Weights of a small GPT-style language model, trained from scratch on English Wikipedia: width 384.
Each number is 50 + 12 x the weight over its row's rms, rounded and kept within 0 to 99. Layers, rows and columns count from 0. The size before them is the row's rms in percent of the matrix's.

# layer 7 MLP up, 1536x384, rms 0.0536, rows 660-709, columns 256-287
096:59 61 55 18 68 43 64 69 42 61 52 63 57 38 42 41 43 31 56 58 57 63 52 58 54 51 54 40 49 59 35 48
098:59 56 46 46 32 56 54 64 65 66 59 47 44 67 58 41 44 54 49 57 56 58 58 29 25 50 56 46 50 41 37 51
106:50 42 46 62 90 46 51 65 47 52 37 48 76 45 65 37 64 61 35 51 48 48 68 57 62 48 60 67 57 26 50 61
093:67 46 17 63 76 50 70 53 54 64 36 45 56 42 61 72 42 61 54 51 55 54 35 70 45 40 58 54 56 60 27 57
101:54 44 50 54 49 46 54 33 37 49 48 55 35 42 42 40 37 60 47 50 41 46 44 67 44 61 40 47 49 77 59 62
092:53 54 74 39 56 56 40 42 59 53 40 68 52 49 46 57 29 68 59 49 55 39 75 57 40 61 60 54 49 40 48 63
098:44 52 41 38 52 63 49 46 61 51 50 41 53 59 63 32 60 72 34 59 67 43 40 48 45 38 72 35 45 39 38 42
118:68 56 39 34 35 38 36 55 31 59 51 61 61 40 58 63 69 37 70 42 59 40 23 48 28 51 55 47 51 28 43 33
087:41 41 44 52 51 40 52 26 66 50 59 59 33 42 42 42 33 49 73 56 56 59 75 44 49 44 36 51 86 54 35 47
102:39 45 54 53 30 78 64 64 52 71 38 57 32 56 56 35 51 59 59 44 52 62 43 24 40 38 28 63 55 16 55 52
105:59 51 47 49 32 50 71 51 46 36 60 56 18 47 53 34 48 50 39 74 43 45 38 26 56 56 29 55 62 39 39 57
086:57 54 57 56 66 67 40 37 46 43 70 56 55 53 55 28 57 42 40 50 43 50 64 45 59 42 61 61 45 48 50 44
101:48 48 66 28 63 44 43 53 75 68 60 61 48 45 54 65 40 38 49 57 73 58 51 54 49 59 60 47 44 56 57 44
106:52 21 58 55 55 51 49 33 32 48 56 46 59 72 34 51 41 44 27 70 74 56 56 31 47 42 46 47 55 30 44 54
098:50 34 54 49 56 43 54 31 46 44 58 39 49 69 61 55 70 59 51 50 31 60 69 65 25 58 65 47 66 28 49 39
099:50 45 64 37 68 30 36 35 36 47 46 52 65 60 55 74 26 46 65 52 63 76 73 41 41 20 37 61 42 51 49 32
088:63 53 43 57 50 49 50 54 37 42 54 33 62 49 53 59 60 16 56 42 59 24 21 38 58 42 68 48 39 56 65 63
099:37 60 32 43 53 73 51 49 53 43 35 46 46 59 52 53 57 71 47 26 48 46 59 56 30 48 52 55 65 55 47 49
098:66 41 59 51 62 50 30 52 32 28 43 59 45 52 54 50 33 45 34 50 73 55 62 58 56 56 35 55 38 69 66 26
091:43 43 41 51 46 55 32 41 46 66 53 43 50 45 28 42 55 33 45 51 51 36 68 59 51 62 45 52 30 38 34 47
095:45 51 59 66 45 52 53 47 54 61 34 64 41 25 75 63 60 58 40 47 44 58 48 51 42 30 50 47 40 30 42 45
106:52 46 52 56 56 53 40 41 65 52 32 27 58 54 63 41 42 56 26 62 43 42 50 65 44 37 40 46 17 49 44 38
097:42 49 68 33 55 46 60 44 40 54 63 72 42 47 40 39 36 68 48 74 15 47 63 55 33 44 41 58 62 60 52 35
090:81 49 52 55 59 40 61 34 29 60 43 51 38 53 41 60 56 42 34 43 29 53 68 35 26 63 58 41 37 51 39 41
094:40 58 40 54 47 44 32 23 41 72 62 42 66 61 39 56 65 56 69 57 67 53 41 38 34 38 44 44 70 49 50 37
099:32 48 36 58 54 53 51 38 47 71 44 46 31 66 41 53 54 56 57 66 47 33 64 44 54 57 52 52 62 61 26 59
095:53 54 43 49 44 58 53 35 37 42 54 37 71 36 45 64 33 51 57 53 65 26 41 45 43 51 50 57 36 48 67 51
101:52 58 44 48 49 53 54 46 69 45 69 54 59 75 41 40 48 36 47 36 51 73 38 35 75 59 51 55 49 48 64 41
100:59 62 49 47 46 54 63 60 46 35 64 35 62 51 46 53 60 45 46 68 41 47 54 55 57 26 63 40 53 54 42 54
094:56 46 49 45 58 16 54 43 54 39 68 50 60 42 41 69 41 53 44 44 65 59 57 54 50 52 76 52 44 64 47 36
099:41 38 35 45 40 52 57 48 41 55 40 71 41 40 35 45 33 63 69 44 44 55 44 36 42 44 42 61 70 75 43 69
106:50 51 28 70 39 63 40 60 40 52 46 50 64 35 69 44 26 48 39 57 46 59 33 66 45 42 39 39 42 68 38 51
114:39 59 34 48 50 47 26 37 64 24 84 65 52 34 48 23 61 59 61 47 49 42 69 47 61 62 68 34 84 49 68 60
091:25 46 25 47 45 59 47 50 40 47 52 49 54 64 45 59 34 43 72 66 57 71 44 57 61 52 35 36 43 36 53 48
095:45 66 54 62 53 60 59 55 66 54 36 71 21 43 40 44 55 43 33 48 31 54 58 43 45 56 53 45 48 29 66 54
096:56 44 41 37 68 54 44 48 43 71 49 49 38 57 50 44 56 72 57 55 49 61 53 58 51 41 48 46 62 27 53 40
090:53 62 46 76 66 54 55 61 50 49 41 54 54 39 48 49 26 29 68 39 42 35 69 27 59 29 50 32 64 31 42 42
101:45 43 41 55 51 48 50 53 56 77 48 53 61 59 45 58 39 54 63 50 55 40 50 52 56 60 33 35 62 45 52 70
102:40 53 59 57 70 70 64 62 54 45 61 33 56 39 51 70 65 55 52 41 69 60 45 52 40 63 41 40 36 24 50 62
110:37 50 47 42 50 71 45 36 52 54 49 72 24 74 63 63 35 52 56 64 62 58 42 51 55 58 52 44 23 49 53 60
104:56 62 53 65 52 28 62 54 50 60 62 45 56 58 54 45 47 46 56 50 75 45 22 56 62 53 49 47 43 58 62 47
097:57 32 31 51 38 52 43 46 51 40 54 56 45 38 67 48 70 29 48 55 45 53 38 57 45 41 44 50 46 45 51 37
103:59 65 45 59 61 32 45 64 67 63 62 65 71 62 49 52 63 29 62 34 52 45 46 50 37 40 44 39 55 47 43 49
097:42 55 41 47 51 52 42 37 60 26 56 44 47 50 76 66 61 29 45 56 46 43 41 70 44 50 61 35 52 41 34 56
098:37 44 34 59 50 58 64 56 50 43 32 24 60 56 66 71 59 19 34 27 54 59 41 31 44 53 60 35 56 71 63 59
093:59 55 49 39 63 52 57 43 63 39 61 45 49 65 67 38 66 35 51 53 44 55 65 51 25 50 35 39 38 48 64 58
100:46 57 58 64 43 41 33 29 64 71 51 47 65 46 47 47 52 58 43 50 66 46 45 59 42 55 40 26 38 39 54 54
103:69 59 45 56 49 49 60 46 41 57 35 45 60 61 47 69 58 57 56 47 39 50 42 52 47 72 67 49 55 42 42 52
102:66 62 63 48 73 47 31 40 36 60 53 43 45 53 54 47 48 30 47 41 65 56 36 27 48 28 34 43 48 52 54 56
105:53 40 48 44 48 46 53 32 54 43 36 67 41 54 41 57 33 40 43 50 60 62 31 42 28 55 46 43 64 47 37 75
# layer 7 MLP down (transposed), 1536x384, rms 0.0369, rows 660-709, columns 256-287
094:50 34 50 64 32 43 36 65 45 42 62 45 64 41 41 48 41 51 48 26 41 36 44 56 58 59 35 51 53 50 69 65
092:26 70 58 48 68 35 55 37 51 47 67 48 47 54 57 43 56 70 52 61 40 51 54 49 52 34 38 38 62 57 67 49
096:29 54 38 49 71 46 78 69 37 61 54 65 50 54 51 48 39 56 60 37 52 47 40 48 65 61 57 30 52 77 62 31
098:48 54 29 32 73 49 25 72 47 46 38 49 34 58 58 51 60 49 50 77 55 75 23 55 22 51 48 74 45 43 50 60
096:76 39 54 33 58 53 49 45 30 38 44 56 47 63 25 43 56 47 40 46 58 37 42 67 34 31 61 35 58 45 73 48
089:36 06 52 55 54 44 48 42 33 37 35 43 46 33 51 46 66 52 57 35 51 36 35 34 44 44 49 53 44 45 70 43
094:36 63 37 75 66 16 55 43 42 52 63 46 59 41 46 55 50 41 70 49 43 51 60 53 44 42 49 38 54 58 38 52
115:37 38 47 55 36 62 30 41 44 60 37 69 29 34 33 39 46 43 68 54 58 52 29 55 41 76 61 48 50 41 42 21
086:55 56 56 56 54 47 54 70 46 33 32 29 41 39 63 66 51 43 43 51 48 57 37 54 31 45 60 47 30 46 46 42
096:38 36 44 45 56 47 38 32 44 41 58 37 54 66 57 54 38 59 52 49 44 58 46 48 45 55 43 31 48 51 57 47
107:40 45 51 39 40 33 51 52 48 67 56 52 42 50 51 87 58 39 56 68 53 73 41 51 53 30 65 42 50 39 55 45
088:37 54 58 51 47 37 49 59 44 30 54 19 53 18 56 35 40 52 54 42 39 52 63 45 68 41 37 45 43 37 48 65
100:45 67 37 59 48 56 50 55 42 36 62 28 64 63 45 51 69 49 52 58 40 36 52 56 50 46 72 43 72 45 65 56
105:29 56 47 17 36 24 70 46 45 28 58 37 45 54 47 42 43 64 74 39 35 37 56 40 57 35 41 34 55 44 60 42
101:52 56 68 38 65 52 43 19 46 37 44 68 56 52 64 59 75 66 53 73 39 48 47 45 60 27 48 55 62 29 43 53
096:53 54 49 57 63 53 40 62 40 37 58 47 52 40 62 66 61 46 53 56 44 47 29 50 48 65 69 42 67 55 59 63
090:44 11 52 60 56 65 44 41 56 55 54 13 68 39 78 51 66 47 29 47 59 43 65 47 58 46 62 40 75 55 27 60
096:59 49 53 62 64 64 48 41 39 47 66 54 48 55 37 37 38 62 52 45 46 62 42 35 58 63 39 65 47 70 60 56
106:58 74 50 57 55 45 54 31 51 64 60 42 44 44 36 42 41 49 46 36 50 60 68 42 59 51 63 66 62 39 27 55
090:31 49 60 74 38 52 29 36 47 41 33 64 58 48 59 46 55 50 47 41 32 31 67 66 51 50 62 54 55 58 53 24
092:50 53 47 44 47 58 42 41 31 39 60 51 44 48 50 28 45 39 36 51 40 51 57 53 38 48 38 41 45 48 63 61
108:46 44 50 46 51 50 52 49 55 48 41 39 70 55 63 59 49 46 48 81 44 58 44 29 45 49 21 46 31 56 44 37
094:55 52 33 61 51 44 59 34 60 45 59 50 61 52 72 75 43 43 42 59 70 47 48 49 27 44 68 42 62 31 55 70
091:48 31 41 42 32 55 41 50 71 53 35 63 64 48 55 44 45 41 57 37 41 62 45 51 34 54 37 51 38 40 74 47
093:41 57 60 65 63 45 58 55 49 46 43 38 50 41 31 87 35 47 34 41 48 57 74 69 57 36 31 59 38 26 61 52
100:42 55 49 41 44 64 56 50 67 31 47 40 57 49 41 60 64 42 77 40 37 44 49 61 68 57 56 53 56 64 54 31
097:49 53 51 37 48 34 54 64 45 58 57 69 50 40 53 62 56 51 57 65 62 61 51 46 60 41 42 42 46 66 54 28
101:60 50 59 52 55 57 43 40 56 52 53 30 58 51 56 57 39 43 41 58 41 58 67 65 43 62 46 63 43 49 51 46
100:40 55 49 51 53 64 56 42 54 66 56 66 40 36 32 58 31 48 59 56 38 53 41 68 55 42 60 74 52 33 58 43
098:63 63 34 44 55 43 41 25 53 53 58 42 60 59 40 50 31 69 43 56 44 49 66 40 51 55 49 50 46 49 61 39
100:72 49 52 40 62 35 43 61 39 40 57 63 49 22 69 45 47 41 69 55 62 71 52 43 46 43 40 31 27 60 45 45
101:64 47 11 37 51 42 69 34 71 61 44 33 49 53 57 42 60 38 35 52 51 39 49 41 44 53 53 38 46 51 63 73
115:51 59 64 51 73 44 48 51 46 59 62 33 47 44 63 39 38 65 40 36 48 41 29 51 58 54 63 52 54 39 57 62
098:40 53 41 36 42 51 37 56 54 35 31 25 54 44 46 52 41 39 50 46 40 37 63 55 40 47 66 40 51 37 53 35
088:50 42 38 35 54 47 65 29 50 49 39 64 69 50 60 42 46 43 51 76 63 52 39 64 47 51 54 48 45 40 45 58
096:35 49 59 52 59 39 47 50 37 49 59 47 65 50 39 54 57 53 34 29 30 41 29 52 55 56 68 42 52 58 44 34
097:46 45 49 42 39 28 49 50 27 60 41 45 41 72 41 34 57 64 36 74 38 46 40 38 60 45 53 37 39 42 49 49
097:51 60 49 27 69 29 69 82 48 44 57 50 19 38 67 53 56 77 27 38 54 71 63 48 41 50 55 32 58 32 43 42
101:34 61 61 42 69 44 41 61 47 43 51 45 55 56 60 43 54 46 26 67 47 37 78 47 54 54 46 52 54 58 61 48
111:49 44 50 42 54 54 48 55 58 56 58 31 41 40 42 50 42 51 53 35 41 57 44 40 55 41 57 67 55 81 34 41
104:47 49 49 48 33 52 37 40 36 48 52 53 45 31 55 50 25 46 54 63 54 45 31 54 88 61 26 57 53 45 55 37
098:51 29 43 70 64 35 53 41 50 68 24 61 61 51 83 51 52 67 53 55 52 62 36 47 61 54 35 62 45 43 55 31
100:61 58 72 59 44 47 36 55 55 52 47 74 47 68 75 46 43 33 50 32 65 42 32 55 65 65 43 41 33 28 61 51
095:42 49 48 40 37 73 44 58 62 47 72 55 57 53 50 18 45 54 37 43 81 22 60 46 75 45 44 55 43 71 62 47
093:51 52 48 41 48 43 45 56 41 46 28 47 51 24 36 46 40 55 42 64 43 69 43 41 28 51 23 64 49 47 55 63
102:37 61 49 46 41 45 82 54 50 69 41 54 63 24 55 56 72 63 48 43 69 42 42 51 54 56 68 50 44 29 54 60
109:44 40 54 32 44 44 62 57 42 42 29 63 35 47 35 52 11 42 37 49 74 71 65 59 51 65 25 50 67 72 43 65
098:59 41 49 51 67 53 54 54 48 41 72 50 57 40 44 48 44 42 48 45 45 55 63 40 41 60 51 49 55 43 42 41
104:49 28 48 30 49 45 64 65 72 36 52 40 71 59 44 51 31 44 45 62 33 47 67 40 37 33 62 53 72 58 59 38
107:58 64 44 51 45 61 23 39 53 66 64 43 50 42 51 57 41 41 59 49 53 64 41 54 49 54 49 47 43 20 46 50